{"num_hidden_layers": 10, "hidden_size": 128, "num_attention_heads": 2, "num_key_value_heads": 2, "head_dim": 64, "intermediate_size": 512, "vocab_size": 2048, "hidden_act": "swiglu", "norm": "layernorm", "norm_place": "pre", "norm_eps": 1e-05, "positions": "rope", "rope_theta": 10000.0, "rope_fraction": 1.0, "qk_norm": false, "attn_scale": 0.125, "bias": "none", "tie_word_embeddings": false, "parallel_block": false, "init": "normal", "init_std_qkv": 0.0606, "init_std_o": 0.0, "init_std_up": 0.0606, "init_std_down": 0.0, "optimizer": "muon_variant", "learning_rate": 0.00307, "beta1": 0.95, "weight_decay": 0.032, "lr_head": 0.00516, "max_grad_norm": 2.0, "warmup_steps": 200, "schedule": "cos", "final_lr_fraction": 0.03, "batch_tokens": [8192, 16384, 24576], "max_seq_len": 256, "doc_mask": true, "train_tokens": 128000000, "max_steps": 8564, "dataset": "wikipedia_en"}
Each number is 50 + 15 x the weight over its row's rms, rounded and kept within 0 to 99. Layers, rows and columns count from 0. The size before them is the row's rms in percent of the matrix's.

# q: layer 4 attention query, 128x128, rms 0.208, rows 0-63, columns 64-95
# k: layer 4 attention key, 128x128, rms 0.214, rows 0-63, columns 64-95
# v: layer 4 attention value, 128x128, rms 0.177, rows 0-35, columns 64-95
# o: layer 4 attention output (transposed), 128x128, rms 0.164, rows 0-35, columns 64-95
q0 085:21 63 46 56 62 59 48 42 53 68 61 29 57 58 62 53 34 27 30 26 55 40 32 55 86 58 50 53 61 68 58 57
k0 084:47 39 57 70 75 64 45 56 39 34 66 52 63 61 44 64 42 55 42 65 57 32 61 24 51 33 52 69 45 73 54 27
q1 088:16 71 32 44 41 42 23 51 40 38 72 27 57 24 65 55 68 29 45 58 67 57 56 45 40 63 68 67 43 50 43 59
k1 073:73 56 84 78 81 51 76 33 56 31 44 52 49 43 69 44 46 56 44 32 46 60 37 21 67 53 55 76 55 43 38 45
q2 084:66 48 34 65 50 51 65 36 38 71 55 63 38 48 25 44 58 58 39 50 75 19 74 49 46 32 59 80 79 53 54 20
k2 073:43 49 26 36 56 52 30 56 55 73 37 50 71 53 42 30 41 50 66 79 61 60 48 67 55 52 72 34 48 64 42 77
q3 098:61 47 42 51 59 29 42 55 52 69 57 23 68 27 37 65 57 47 26 32 47 44 55 42 78 51 39 56 51 51 52 67
k3 094:42 42 76 78 47 55 52 37 28 35 70 62 43 58 39 34 44 52 79 20 39 58 60 45 50 36 39 70 21 61 30 47
q4 090:35 66 49 52 60 48 44 42 35 17 45 22 36 42 52 72 71 46 33 34 54 39 38 49 50 71 64 52 31 27 58 68
k4 087:70 60 62 81 45 67 65 41 70 40 41 62 41 44 35 39 48 35 65 45 45 61 41 36 63 41 50 72 41 46 56 57
q5 087:34 50 74 67 48 52 50 51 63 46 72 66 61 43 53 45 82 43 41 59 47 71 36 39 29 56 41 52 53 53 35 62
k5 089:59 49 39 27 54 49 64 57 38 45 62 26 55 80 57 69 43 53 54 48 52 47 49 58 51 57 45 34 50 36 58 51
q6 100:51 53 54 22 43 54 66 49 51 54 44 62 41 28 18 32 74 68 28 52 38 26 54 46 64 25 40 48 45 68 44 22
k6 108:45 29 61 53 36 68 23 36 29 51 52 32 23 59 46 45 15 51 37 53 58 30 71 76 24 39 55 49 54 54 40 54
q7 092:61 60 36 45 58 83 44 40 29 46 46 40 59 32 47 48 52 15 34 47 64 55 32 48 58 55 33 51 29 67 57 20
k7 086:85 45 22 60 49 41 47 45 40 65 71 57 31 36 24 58 58 62 59 62 55 46 29 57 18 38 50 61 28 78 36 35
q8 091:64 40 31 41 25 15 64 75 52 58 46 45 50 33 79 67 67 77 48 59 47 45 65 59 81 63 25 48 32 54 51 15
k8 093:43 51 35 35 40 61 28 52 47 45 62 65 45 57 54 69 67 36 58 57 57 43 82 31 66 57 47 58 31 40 59 57
q9 099:45 48 38 32 48 46 41 46 43 69 55 61 58 50 69 57 24 52 55 55 68 44 39 47 34 55 49 38 55 49 67 34
k9 089:66 48 47 38 46 25 46 82 78 59 47 39 54 32 53 43 54 70 27 62 74 17 22 52 51 44 35 42 71 45 62 50
q10 089:40 50 54 31 75 51 51 70 28 57 38 39 79 36 33 38 53 32 54 47 89 50 66 31 54 53 39 54 35 52 52 23
k10 090:78 39 69 41 22 40 56 42 63 41 72 77 65 46 29 49 45 37 38 53 46 49 22 42 21 57 73 60 49 61 27 48
q11 087:53 70 27 54 66 46 37 38 56 46 68 32 68 52 57 67 64 38 43 40 99 41 75 69 53 53 42 52 39 61 36 56
k11 097:56 45 55 26 82 43 37 42 51 60 44 62 56 45 27 29 60 46 40 47 49 31 19 57 57 49 62 42 62 69 42 23
q12 106:71 41 25 59 54 57 53 50 48 53 59 31 88 49 67 62 50 50 38 43 88 59 64 58 59 61 58 69 59 65 58 43
k12 098:40 64 34 46 80 42 87 24 79 52 56 57 54 46 78 59 43 44 53 39 52 53 24 60 23 56 45 48 54 42 41 43
q13 096:52 43 37 55 37 38 56 76 30 43 45 55 36 53 54 40 45 76 54 64 35 24 47 56 63 62 34 52 24 44 30 35
k13 091:70 51 33 56 41 69 32 49 65 32 55 63 55 66 42 45 62 51 17 23 64 47 45 48 59 38 53 30 53 26 58 36
q14 108:47 50 50 36 37 52 46 39 65 67 65 37 46 54 53 37 39 56 55 66 85 46 40 63 56 39 49 61 76 41 38 55
k14 109:35 49 80 52 37 64 41 47 30 32 51 55 41 65 27 62 31 48 52 43 45 40 50 28 50 55 61 45 23 41 33 63
q15 092:47 46 43 22 48 07 58 48 48 41 40 32 49 23 35 67 76 53 41 46 60 48 41 50 41 48 49 44 40 46 52 57
k15 103:49 66 35 45 56 45 45 42 43 56 78 57 65 73 43 66 70 54 56 52 41 55 74 39 55 29 45 52 67 61 54 52
q16 104:44 60 45 51 40 11 23 47 56 88 82 56 74 53 58 69 40 50 34 45 53 54 28 56 45 59 68 57 41 37 31 36
k16 101:80 53 52 39 46 68 56 62 39 29 57 60 61 56 36 46 41 53 14 42 64 26 54 42 70 76 61 53 52 25 56 79
q17 088:53 38 44 42 64 64 55 43 53 53 82 62 36 43 60 48 49 44 72 47 34 47 49 45 23 19 56 58 15 81 29 26
k17 102:74 14 34 59 49 47 44 72 67 71 54 63 46 59 33 51 42 43 69 67 48 76 37 44 52 15 56 58 59 49 30 15
q18 095:60 59 49 28 56 59 57 44 48 59 60 44 38 37 53 48 58 46 59 56 99 50 42 70 67 27 34 35 52 57 44 62
k18 106:77 39 39 66 73 54 43 66 31 32 76 46 12 43 37 18 41 51 62 75 61 45 78 61 58 44 61 58 32 52 58 66
q19 100:21 42 48 57 76 16 51 31 62 58 49 23 73 60 62 61 54 45 55 25 35 74 35 49 31 25 39 56 51 53 50 38
k19 098:65 46 09 28 58 40 47 65 60 55 29 54 63 62 51 41 46 76 65 45 28 67 45 29 29 43 33 29 57 40 79 41
q20 095:19 67 71 49 46 35 58 85 58 48 52 30 69 24 40 69 48 72 19 59 42 60 57 37 29 61 56 55 39 47 44 51
k20 097:65 47 00 31 35 57 28 77 32 55 33 42 62 62 57 22 53 70 50 48 55 45 67 46 51 53 31 43 45 57 54 37
q21 097:42 53 53 54 39 47 59 29 35 43 65 71 43 54 62 47 68 45 66 50 85 59 25 37 46 67 79 46 46 61 55 51
k21 099:52 44 59 69 57 47 41 32 42 46 49 54 42 40 43 46 30 47 61 73 48 29 51 68 52 31 40 64 77 30 51 75
q22 095:26 45 43 44 74 68 68 54 38 76 43 44 36 53 52 42 27 41 33 32 37 47 48 66 41 53 49 53 56 53 42 75
k22 109:44 42 47 43 58 42 27 85 38 68 30 43 41 51 38 73 68 61 64 71 38 44 21 60 42 50 70 55 48 51 43 47
q23 111:64 11 69 61 58 27 56 49 49 63 40 31 68 62 44 20 29 46 25 43 99 73 35 92 39 32 55 47 62 58 46 18
k23 098:52 40 36 51 49 54 47 56 28 49 51 40 64 40 17 67 72 69 57 68 28 75 43 69 74 64 31 49 51 52 39 61
q24 102:53 32 44 58 09 33 49 54 35 42 50 30 39 50 61 46 32 36 48 50 60 59 49 69 52 38 48 51 57 43 65 65
k24 109:34 38 46 31 68 22 31 43 33 44 48 30 43 51 75 57 36 63 50 47 04 55 67 48 36 52 36 35 54 56 57 60
q25 111:77 74 58 45 67 37 45 30 44 48 43 68 48 51 52 40 28 34 74 43 65 56 44 33 41 48 49 54 24 38 53 71
k25 116:64 35 55 67 72 73 71 78 47 37 66 68 31 41 28 53 62 58 08 57 59 58 52 81 55 55 58 53 75 57 62 39
q26 102:43 36 17 40 26 36 38 38 55 75 24 43 54 40 42 68 48 46 63 23 74 51 41 30 26 56 13 44 32 28 54 38
k26 098:59 80 38 44 90 49 53 47 61 21 54 65 58 61 52 37 54 57 47 67 47 46 45 39 51 43 55 29 64 59 54 69
q27 101:54 62 37 50 46 54 49 82 43 51 55 66 41 36 56 85 50 54 52 58 51 42 58 55 66 71 59 74 39 38 49 47
k27 085:56 61 81 50 62 83 61 44 27 43 48 45 61 53 43 49 65 58 70 68 37 53 49 63 48 30 37 91 53 67 46 86
q28 101:33 41 83 27 71 62 75 28 40 48 22 45 38 68 44 41 38 47 65 45 36 52 45 61 25 51 72 53 65 69 27 42
k28 093:60 39 55 59 32 73 46 58 16 63 42 60 86 25 39 62 40 56 60 52 29 48 66 35 45 33 33 51 36 68 60 19
q29 094:52 66 58 19 71 63 46 46 64 63 64 61 57 70 54 40 67 55 61 44 63 68 67 45 31 46 47 52 61 54 56 36
k29 121:60 54 17 44 50 49 37 54 57 44 48 28 73 56 47 50 53 57 70 49 83 46 63 62 57 60 56 37 53 48 69 68
q30 105:40 73 64 53 16 67 60 68 25 34 74 55 70 40 28 34 35 64 23 61 49 44 69 61 73 69 39 56 55 31 57 57
k30 109:49 44 31 42 47 74 41 39 53 53 51 46 63 48 51 37 55 73 55 48 53 42 63 55 61 47 46 38 14 49 61 52
q31 104:28 48 49 42 55 40 42 79 87 54 61 26 70 26 63 91 77 71 35 47 63 53 51 63 39 94 40 45 56 28 39 35
k31 082:50 67 54 65 31 58 61 53 38 30 40 50 24 62 40 66 69 63 46 41 28 59 35 63 38 30 66 46 45 35 47 81
q32 102:60 29 55 22 13 21 35 47 32 54 97 53 78 44 79 52 69 51 25 83 39 32 22 39 58 52 37 47 46 53 40 51
k32 093:38 54 50 40 15 45 45 49 62 39 37 67 38 54 38 44 52 62 50 28 73 51 33 38 62 26 41 75 46 55 39 60
q33 106:68 48 41 29 32 68 43 50 65 44 56 47 51 34 26 09 67 50 78 53 44 48 84 27 34 44 27 60 72 56 51 56
k33 103:52 35 66 56 46 72 55 42 46 35 56 49 50 33 48 35 38 24 60 65 51 77 56 55 41 53 59 38 52 52 59 49
q34 090:31 45 63 50 47 51 64 41 42 84 51 43 63 57 33 39 43 31 78 64 72 73 80 57 41 53 54 49 74 54 62 33
k34 096:45 46 35 30 61 73 38 32 37 16 39 43 35 51 44 69 48 52 45 49 41 40 57 59 46 46 64 33 45 43 51 66
q35 094:38 26 71 50 27 51 78 48 92 74 61 58 66 39 47 69 22 51 75 57 55 52 25 43 30 76 45 64 37 51 50 52
k35 105:20 40 65 61 59 42 27 56 78 40 26 66 68 48 42 41 51 62 30 66 28 51 51 77 52 53 50 29 81 35 40 25
q36 097:44 61 45 52 61 43 59 36 50 49 42 25 67 22 59 62 56 50 14 30 48 67 22 47 64 57 44 48 56 65 69 43
k36 103:39 84 62 34 33 27 89 60 40 43 42 53 50 54 25 33 68 41 70 69 33 47 43 42 49 35 66 46 49 66 50 50
q37 121:45 65 79 62 56 64 62 45 26 37 70 67 50 67 61 55 20 15 78 44 47 44 44 40 29 47 68 59 62 47 67 23
k37 116:80 51 30 53 44 73 62 36 59 61 32 56 63 39 44 31 30 61 39 51 57 55 29 48 61 43 57 33 77 58 53 67
q38 095:83 41 52 59 47 09 30 50 66 54 61 35 68 62 67 57 21 56 56 39 31 48 37 25 53 57 60 61 53 52 53 68
k38 104:21 39 44 63 29 55 69 84 79 69 72 70 36 70 41 71 43 63 59 20 23 38 20 56 62 55 60 48 58 43 35 59
q39 112:76 37 54 41 57 34 73 69 44 60 25 51 32 61 43 32 38 53 94 69 43 43 45 33 81 39 69 36 45 39 67 52
k39 102:48 42 70 56 23 57 48 44 45 62 76 60 53 51 80 43 54 65 26 62 36 44 54 87 47 37 55 64 67 65 64 51
q40 109:65 60 73 67 38 52 29 62 59 48 60 53 68 71 41 40 68 39 64 56 62 73 60 29 27 22 47 50 26 49 70 58
k40 105:59 41 30 43 44 81 58 64 31 49 73 57 46 45 51 76 43 45 55 53 81 62 19 52 55 49 60 54 37 38 43 62
q41 104:40 33 56 77 38 38 62 66 71 37 42 40 50 32 64 70 54 49 70 19 60 41 53 74 59 40 29 47 48 34 52 32
k41 112:49 37 68 57 56 57 04 50 35 69 41 62 51 45 55 62 71 57 56 41 53 32 38 62 87 45 53 55 41 70 43 25
q42 095:56 59 38 74 54 53 52 38 45 65 54 60 72 32 54 58 60 34 60 31 39 41 32 34 50 28 46 47 30 41 38 28
k42 096:75 60 44 58 65 69 52 67 44 63 49 62 67 52 65 78 40 32 42 42 78 59 59 46 52 72 29 52 44 55 25 50
q43 093:99 44 32 50 26 46 51 63 73 40 49 36 66 33 62 58 59 62 62 58 60 32 37 53 69 48 54 46 45 39 53 43
k43 098:35 67 64 47 62 77 51 52 54 44 33 51 35 38 68 48 64 52 65 50 61 49 26 63 83 37 42 59 39 57 41 51
q44 099:37 73 33 64 59 71 55 41 41 34 73 70 92 52 38 66 15 32 74 54 57 43 53 59 46 43 74 46 61 40 42 41
k44 097:74 37 59 36 66 68 50 37 57 52 32 35 51 45 44 47 44 60 42 24 56 78 66 51 49 46 57 64 79 58 33 54
q45 087:40 59 57 59 68 49 68 27 55 60 29 64 30 67 50 54 61 47 80 54 11 54 50 75 64 45 64 29 46 48 41 24
k45 090:60 50 40 72 68 52 45 51 58 58 52 49 36 53 50 54 19 52 62 70 45 49 65 47 60 23 27 54 56 85 56 53
q46 110:32 27 45 60 72 17 22 55 21 63 74 26 49 42 48 65 50 47 58 33 39 61 03 48 47 38 43 59 27 43 38 52
k46 108:77 49 30 51 65 44 57 66 63 44 56 65 18 52 67 42 20 63 64 58 69 21 44 29 49 03 61 30 41 53 43 55
q47 092:60 48 10 84 67 50 47 41 34 55 51 21 49 74 45 28 38 42 68 49 20 64 26 31 48 44 64 52 61 42 27 56
k47 103:38 66 51 47 60 60 72 94 50 82 49 61 43 52 49 44 36 67 40 55 48 56 35 45 54 43 74 29 39 29 36 37
q48 096:21 43 82 20 29 38 42 27 49 68 50 66 52 27 32 54 48 55 55 45 65 70 57 22 65 57 42 43 61 54 33 66
k48 101:60 49 39 70 47 80 34 48 68 37 59 46 43 61 53 38 45 36 44 69 64 47 96 38 59 82 76 56 50 61 59 54
q49 100:29 48 28 41 78 65 63 49 51 49 47 63 18 61 58 33 55 44 76 45 54 45 62 57 62 43 47 41 62 44 58 67
k49 101:75 48 34 22 61 54 65 29 61 25 19 50 55 31 55 98 61 78 54 30 48 59 54 47 23 47 35 50 48 51 67 56
q50 105:66 57 58 74 69 65 32 45 56 61 56 33 73 66 43 55 37 60 68 66 82 43 61 81 49 29 62 34 83 73 51 48
k50 103:57 50 52 46 27 43 64 47 32 28 45 51 91 80 69 56 58 40 68 51 52 38 67 72 57 61 46 71 51 52 59 35
q51 108:74 44 49 11 62 58 38 49 52 57 60 44 09 41 34 33 45 54 69 66 49 43 37 22 54 44 50 52 67 57 45 45
k51 106:56 35 64 51 24 49 44 61 61 27 44 34 31 45 60 52 53 93 91 85 58 57 49 46 69 56 61 57 34 52 52 36
q52 105:36 54 25 39 72 27 13 33 68 47 49 45 56 35 53 42 26 44 52 54 43 69 33 36 54 83 54 65 48 47 66 61
k52 106:42 47 42 65 67 33 67 55 61 38 43 43 57 77 52 64 57 55 24 43 46 55 54 56 52 46 77 40 29 31 31 49
q53 101:67 48 48 33 58 67 65 43 36 66 45 38 57 27 74 37 42 47 66 51 45 28 54 91 63 70 53 44 38 66 51 38
k53 098:27 61 44 56 78 44 26 64 39 45 43 15 80 56 58 55 87 42 42 31 30 61 30 55 68 48 63 56 40 53 40 39
q54 113:47 64 40 53 62 61 56 61 42 66 68 62 51 50 48 47 47 57 08 29 22 32 76 51 33 35 60 60 47 48 60 43
k54 103:58 47 61 51 49 37 59 26 41 54 22 46 68 28 40 62 52 34 73 65 50 39 39 36 59 45 35 56 50 34 19 72
q55 114:33 28 74 71 58 44 57 53 43 24 57 59 41 81 65 58 47 61 45 49 29 39 86 72 58 50 51 50 51 40 31 46
k55 116:45 45 64 46 72 64 34 49 49 77 50 53 52 30 54 56 53 60 58 34 29 61 23 56 46 37 69 65 44 47 49 72
q56 093:48 55 65 72 75 12 71 48 74 69 48 44 61 04 51 33 46 71 31 42 36 61 37 36 37 66 77 45 48 29 42 48
k56 103:51 62 52 42 55 74 56 72 45 56 39 47 37 56 74 35 40 69 48 56 41 55 61 63 85 53 42 41 36 57 39 26
q57 097:27 41 61 53 43 41 61 82 58 49 51 45 46 49 34 35 47 52 68 80 42 50 44 35 46 44 21 59 43 33 18 54
k57 099:37 65 67 14 46 53 26 72 64 61 35 44 47 44 54 36 10 61 54 36 61 53 49 60 61 57 58 29 43 55 79 34
q58 102:42 72 26 54 82 42 53 59 57 37 53 77 60 63 59 11 58 51 80 51 55 40 45 76 41 64 50 63 74 71 42 44
k58 101:59 31 41 26 52 29 43 47 39 49 41 45 38 47 39 63 55 53 69 58 62 50 47 34 58 57 44 45 19 40 51 34
q59 105:59 15 54 60 68 60 62 65 62 63 58 31 53 69 53 56 48 36 35 51 42 49 70 52 27 80 63 22 50 55 61 51
k59 093:45 60 52 51 59 39 68 46 54 64 36 53 57 77 53 62 52 91 12 52 52 40 48 41 35 42 39 57 61 50 35 35
q60 100:41 55 48 34 41 81 67 55 46 47 85 49 84 72 67 61 46 38 65 55 38 39 59 62 47 66 55 59 61 65 51 25
k60 105:54 51 48 52 62 66 67 42 56 51 49 42 50 59 42 59 36 47 47 59 83 63 52 45 60 47 42 31 45 53 69 73
q61 102:51 53 70 33 85 72 80 32 68 60 80 51 07 53 37 35 48 59 44 27 69 28 28 63 47 35 67 38 48 47 69 26
k61 108:56 41 53 85 57 57 47 47 77 31 68 62 87 58 26 67 45 84 71 67 59 57 37 45 56 47 27 50 31 68 28 54
q62 105:38 45 46 72 51 32 00 36 50 42 67 50 49 51 61 72 44 34 49 48 67 71 37 34 26 41 58 53 41 24 49 46
k62 102:55 35 80 63 31 69 69 51 52 61 58 63 30 74 35 48 50 61 67 41 64 33 56 46 73 39 79 54 53 24 55 69
q63 107:63 34 45 48 81 72 39 51 43 24 37 52 45 59 71 42 23 39 79 47 43 50 70 88 57 46 55 36 56 48 68 54
k63 103:54 23 55 60 82 63 36 39 46 06 28 80 74 42 44 42 71 77 78 40 64 34 71 55 49 42 55 69 57 60 58 47
v0 102:85 54 48 52 80 62 33 71 61 28 49 42 43 67 48 41 45 39 45 21 71 47 39 69 44 41 65 31 47 48 78 49
o0 103:51 60 36 68 40 23 43 53 52 66 48 47 56 49 70 45 15 68 45 62 48 53 35 32 43 53 41 62 52 44 27 51
v1 099:59 41 31 72 29 53 43 27 41 30 56 52 29 64 71 43 34 52 38 55 64 30 42 55 44 49 47 58 47 45 40 84
o1 089:55 51 29 42 30 69 67 63 39 49 81 73 26 27 45 58 79 64 72 36 53 24 51 34 69 49 50 36 44 43 19 29
v2 102:50 46 68 48 38 47 70 46 43 60 25 51 53 43 68 66 49 66 64 31 57 47 72 16 46 55 49 47 85 58 43 42
o2 101:54 38 41 36 53 40 66 46 47 55 18 50 21 54 28 33 47 65 63 47 68 56 62 79 46 24 76 51 58 36 38 68
v3 102:54 59 37 40 08 55 54 76 51 44 53 43 68 50 47 58 39 47 53 54 48 74 35 71 38 62 59 50 46 60 48 58
o3 098:59 48 45 43 59 51 49 43 53 61 50 50 38 51 70 63 68 20 41 31 52 50 59 34 56 47 43 49 41 41 69 61
v4 101:49 32 48 50 21 18 65 42 71 59 39 85 48 96 55 36 45 50 48 36 40 71 54 39 49 31 52 64 64 52 48 84
o4 100:54 60 35 45 45 66 54 48 33 26 49 54 25 70 22 43 68 25 44 57 68 58 71 73 55 48 79 50 63 68 42 40
v5 089:42 37 66 25 45 25 99 51 65 62 46 44 49 60 44 31 46 45 34 48 51 33 46 64 42 43 53 39 62 49 81 35
o5 101:62 46 52 49 52 70 40 55 42 52 22 36 30 50 59 63 19 71 40 52 27 51 57 79 55 63 45 28 87 34 57 57
v6 106:52 66 48 43 32 53 55 22 48 54 63 59 46 48 41 29 47 47 77 57 74 43 80 43 57 34 56 71 68 40 43 50
o6 102:44 35 38 76 53 86 43 61 66 55 42 64 27 49 32 86 59 34 64 48 45 45 18 53 38 54 37 41 43 57 36 54
v7 102:42 67 68 44 62 59 67 60 52 46 33 82 47 59 37 41 33 37 42 49 51 53 56 25 51 64 38 38 49 33 60 42
o7 086:72 59 53 66 39 74 56 54 36 79 43 46 32 68 67 64 40 76 65 71 57 27 59 82 42 55 68 52 67 52 39 45
v8 097:49 60 63 28 43 43 69 55 51 62 54 45 79 42 65 47 47 56 56 35 42 60 41 66 51 66 66 62 63 53 65 50
o8 091:48 64 45 38 66 67 59 66 69 56 43 47 29 46 32 08 45 73 27 61 60 60 40 50 54 53 42 31 58 33 54 49
v9 101:73 54 67 28 60 34 29 62 64 62 55 21 60 50 63 22 20 47 44 99 59 54 38 38 71 46 43 41 39 65 46 41
o9 105:23 51 50 16 46 70 42 41 58 65 56 46 45 43 44 65 52 41 67 40 52 51 51 63 41 59 42 29 44 47 76 29
v10 094:54 43 42 69 48 35 24 84 53 33 65 57 50 31 37 40 57 42 34 46 46 73 71 50 60 43 48 47 38 43 50 47
o10 082:73 41 59 64 49 65 70 21 56 53 55 47 31 50 41 57 60 56 69 40 51 39 58 61 62 60 69 59 51 52 50 47
v11 095:37 53 47 23 65 41 54 62 44 59 38 37 33 66 37 44 46 44 80 62 59 41 38 33 45 27 44 51 65 66 57 41
o11 104:53 53 67 31 26 46 69 39 59 47 45 54 58 51 72 57 53 64 33 32 49 16 82 54 50 51 49 32 54 51 70 33
v12 093:48 52 28 64 16 51 54 61 46 45 51 70 50 28 54 40 65 39 39 16 54 63 31 36 42 86 57 67 40 63 78 56
o12 092:86 81 37 43 44 58 49 43 46 54 93 00 55 60 58 53 31 46 38 68 41 43 63 47 23 51 63 53 38 62 59 61
v13 106:58 94 41 43 58 52 30 56 58 37 65 61 65 53 14 66 76 39 23 26 41 31 31 62 68 64 72 49 47 52 40 62
o13 103:41 60 54 55 52 78 51 45 04 41 47 65 67 63 70 30 36 56 36 55 26 69 36 48 40 36 56 33 38 54 51 76
v14 100:63 64 56 59 42 54 45 67 63 71 56 55 57 42 67 53 47 31 46 34 46 53 54 32 59 65 73 52 71 62 24 29
o14 093:47 48 47 48 49 41 48 72 43 39 41 77 47 48 47 60 19 53 62 44 65 64 51 52 40 14 44 58 37 28 48 66
v15 099:69 44 59 53 37 79 74 46 49 59 53 39 52 40 73 66 41 41 61 45 58 62 51 19 36 69 47 38 65 49 70 69
o15 099:55 74 38 49 54 30 58 66 68 40 78 66 52 44 44 57 38 78 61 59 57 50 61 51 51 12 40 16 30 12 32 59
v16 100:47 40 69 29 72 74 52 21 45 62 61 54 29 52 47 49 45 32 37 56 44 53 76 40 29 38 49 68 58 58 67 37
o16 097:51 57 16 51 36 36 41 47 45 31 55 53 54 94 65 35 56 59 47 60 50 38 59 68 71 45 61 46 42 42 53 55
v17 105:17 79 49 69 65 34 49 59 63 39 53 51 43 45 43 53 33 59 35 38 48 54 15 66 57 24 39 62 70 53 49 57
o17 102:61 62 42 45 42 35 38 50 41 76 37 44 51 53 26 48 26 54 19 47 34 67 72 36 48 72 67 50 55 58 62 25
v18 092:54 64 44 40 51 55 49 49 17 63 65 45 41 57 28 31 36 47 63 56 44 31 57 47 55 57 61 36 44 74 38 44
o18 086:56 99 74 41 53 38 48 21 57 55 65 56 53 36 53 76 34 38 47 55 26 36 37 83 39 53 55 78 29 87 58 78
v19 091:63 38 09 61 59 52 63 40 50 65 70 71 36 58 84 51 32 36 76 47 55 66 35 63 68 60 51 43 64 43 55 32
o19 097:54 63 47 77 54 53 59 55 41 62 55 26 38 81 39 22 82 68 60 66 44 14 63 55 48 38 55 36 33 58 64 53
v20 108:55 32 33 69 44 48 40 54 60 17 55 50 67 44 49 39 71 37 42 54 76 54 58 31 48 47 32 26 51 56 67 31
o20 114:37 36 59 47 29 63 44 50 20 45 57 30 42 31 63 59 22 54 47 26 44 56 57 54 78 57 46 63 59 47 51 54
v21 103:49 37 38 74 52 25 66 41 72 69 67 50 48 70 63 72 46 61 62 53 29 42 59 72 59 47 66 32 73 26 33 36
o21 094:73 43 61 30 58 55 52 50 42 34 11 72 53 52 34 19 66 65 86 51 80 67 14 55 62 37 53 70 53 30 41 37
v22 106:82 46 47 52 51 56 33 22 44 38 46 41 55 34 67 43 52 63 55 50 46 64 38 51 42 53 30 57 50 46 57 45
o22 101:14 58 45 71 41 47 56 90 56 45 31 26 69 35 54 57 68 60 54 44 48 63 53 60 71 70 38 33 66 42 49 54
v23 092:49 57 38 76 56 47 48 64 44 55 56 59 50 29 52 45 49 64 53 14 23 68 65 67 43 48 61 64 69 42 31 44
o23 082:45 65 33 99 45 15 36 44 45 30 40 55 27 67 42 55 64 25 66 75 66 62 68 28 62 44 59 33 56 59 73 64
v24 095:38 53 55 71 62 36 44 31 38 45 58 44 35 39 66 13 42 47 40 19 56 59 67 40 62 53 58 68 65 50 41 32
o24 091:50 47 61 41 55 70 60 65 35 49 34 79 36 70 44 48 60 45 48 71 50 54 45 35 64 24 39 50 63 66 51 59
v25 098:53 52 41 88 66 34 94 32 60 85 57 55 60 52 50 11 53 62 64 15 41 55 64 19 60 50 31 39 43 53 48 34
o25 095:58 70 46 58 72 45 59 49 36 27 24 55 29 57 28 48 34 49 35 54 57 20 47 57 44 78 55 51 80 38 38 51
v26 098:52 53 28 78 67 49 29 40 76 42 46 42 31 10 61 30 52 49 51 57 54 31 37 49 56 58 50 56 50 46 74 58
o26 108:42 34 43 63 47 49 22 31 27 62 84 35 79 56 32 29 33 56 55 46 38 50 52 47 48 56 43 76 30 57 57 42
v27 102:54 34 61 51 54 37 55 46 78 52 31 75 17 58 49 55 62 38 56 43 57 54 60 70 63 50 47 47 55 67 51 64
o27 100:52 51 22 52 39 44 50 69 24 32 61 75 49 43 44 41 68 66 80 45 45 54 56 62 66 31 69 36 57 78 58 39
v28 092:58 62 33 59 29 27 53 29 78 72 56 60 63 62 70 43 52 35 56 57 93 81 52 49 33 49 76 41 57 46 45 03
o28 098:59 64 48 59 59 40 27 59 33 29 25 54 55 45 41 74 50 66 58 48 44 31 63 30 48 23 72 72 27 34 64 55
v29 105:47 54 72 52 36 62 31 55 44 56 69 33 61 67 42 66 59 54 49 50 37 68 62 84 56 44 60 57 61 66 65 60
o29 113:30 49 44 25 57 20 62 11 72 24 63 53 53 47 90 49 14 55 28 46 63 46 47 34 34 54 39 40 61 32 49 57
v30 108:70 60 60 31 51 43 74 52 63 46 62 70 44 43 44 56 45 70 70 53 46 36 47 54 51 78 58 41 45 83 57 27
o30 103:70 45 39 41 33 79 48 60 25 38 60 67 67 35 37 17 51 54 41 29 48 73 65 60 47 38 49 48 52 45 74 59
v31 101:49 27 23 73 53 43 32 49 26 32 48 29 55 52 35 56 52 50 52 53 51 73 38 11 49 53 36 42 36 39 53 37
o31 110:69 51 58 48 74 36 54 59 62 81 43 46 75 54 37 56 64 73 18 32 78 56 68 54 33 48 46 77 61 54 39 53
v32 107:32 51 56 45 40 40 33 40 40 43 70 50 44 35 58 58 41 64 62 44 52 66 52 51 49 39 61 53 52 83 71 39
o32 104:72 26 40 64 38 24 54 54 36 37 46 43 68 47 37 42 48 81 60 44 42 52 48 34 36 47 45 27 40 38 45 54
v33 106:53 61 40 80 53 65 44 58 43 44 38 58 42 57 54 64 57 54 35 26 70 39 60 45 16 37 53 54 39 60 57 50
o33 104:69 36 65 38 19 57 63 45 77 58 58 63 61 44 60 75 31 29 30 64 60 59 21 60 47 64 34 66 47 52 34 51
v34 097:41 88 43 47 54 49 63 52 31 35 49 27 30 48 72 30 61 54 64 26 69 35 49 36 29 38 74 50 47 56 36 45
o34 089:63 47 52 78 59 58 63 76 28 56 43 58 70 46 49 69 70 36 22 55 42 30 42 47 53 61 39 49 58 52 40 73
v35 093:48 49 22 63 37 51 43 63 88 47 62 37 35 77 33 23 50 70 51 69 55 58 39 37 33 64 38 49 60 51 33 63
o35 089:61 48 53 34 58 31 39 45 45 38 37 46 46 25 19 64 28 00 47 30 53 81 65 16 52 29 44 53 30 62 56 83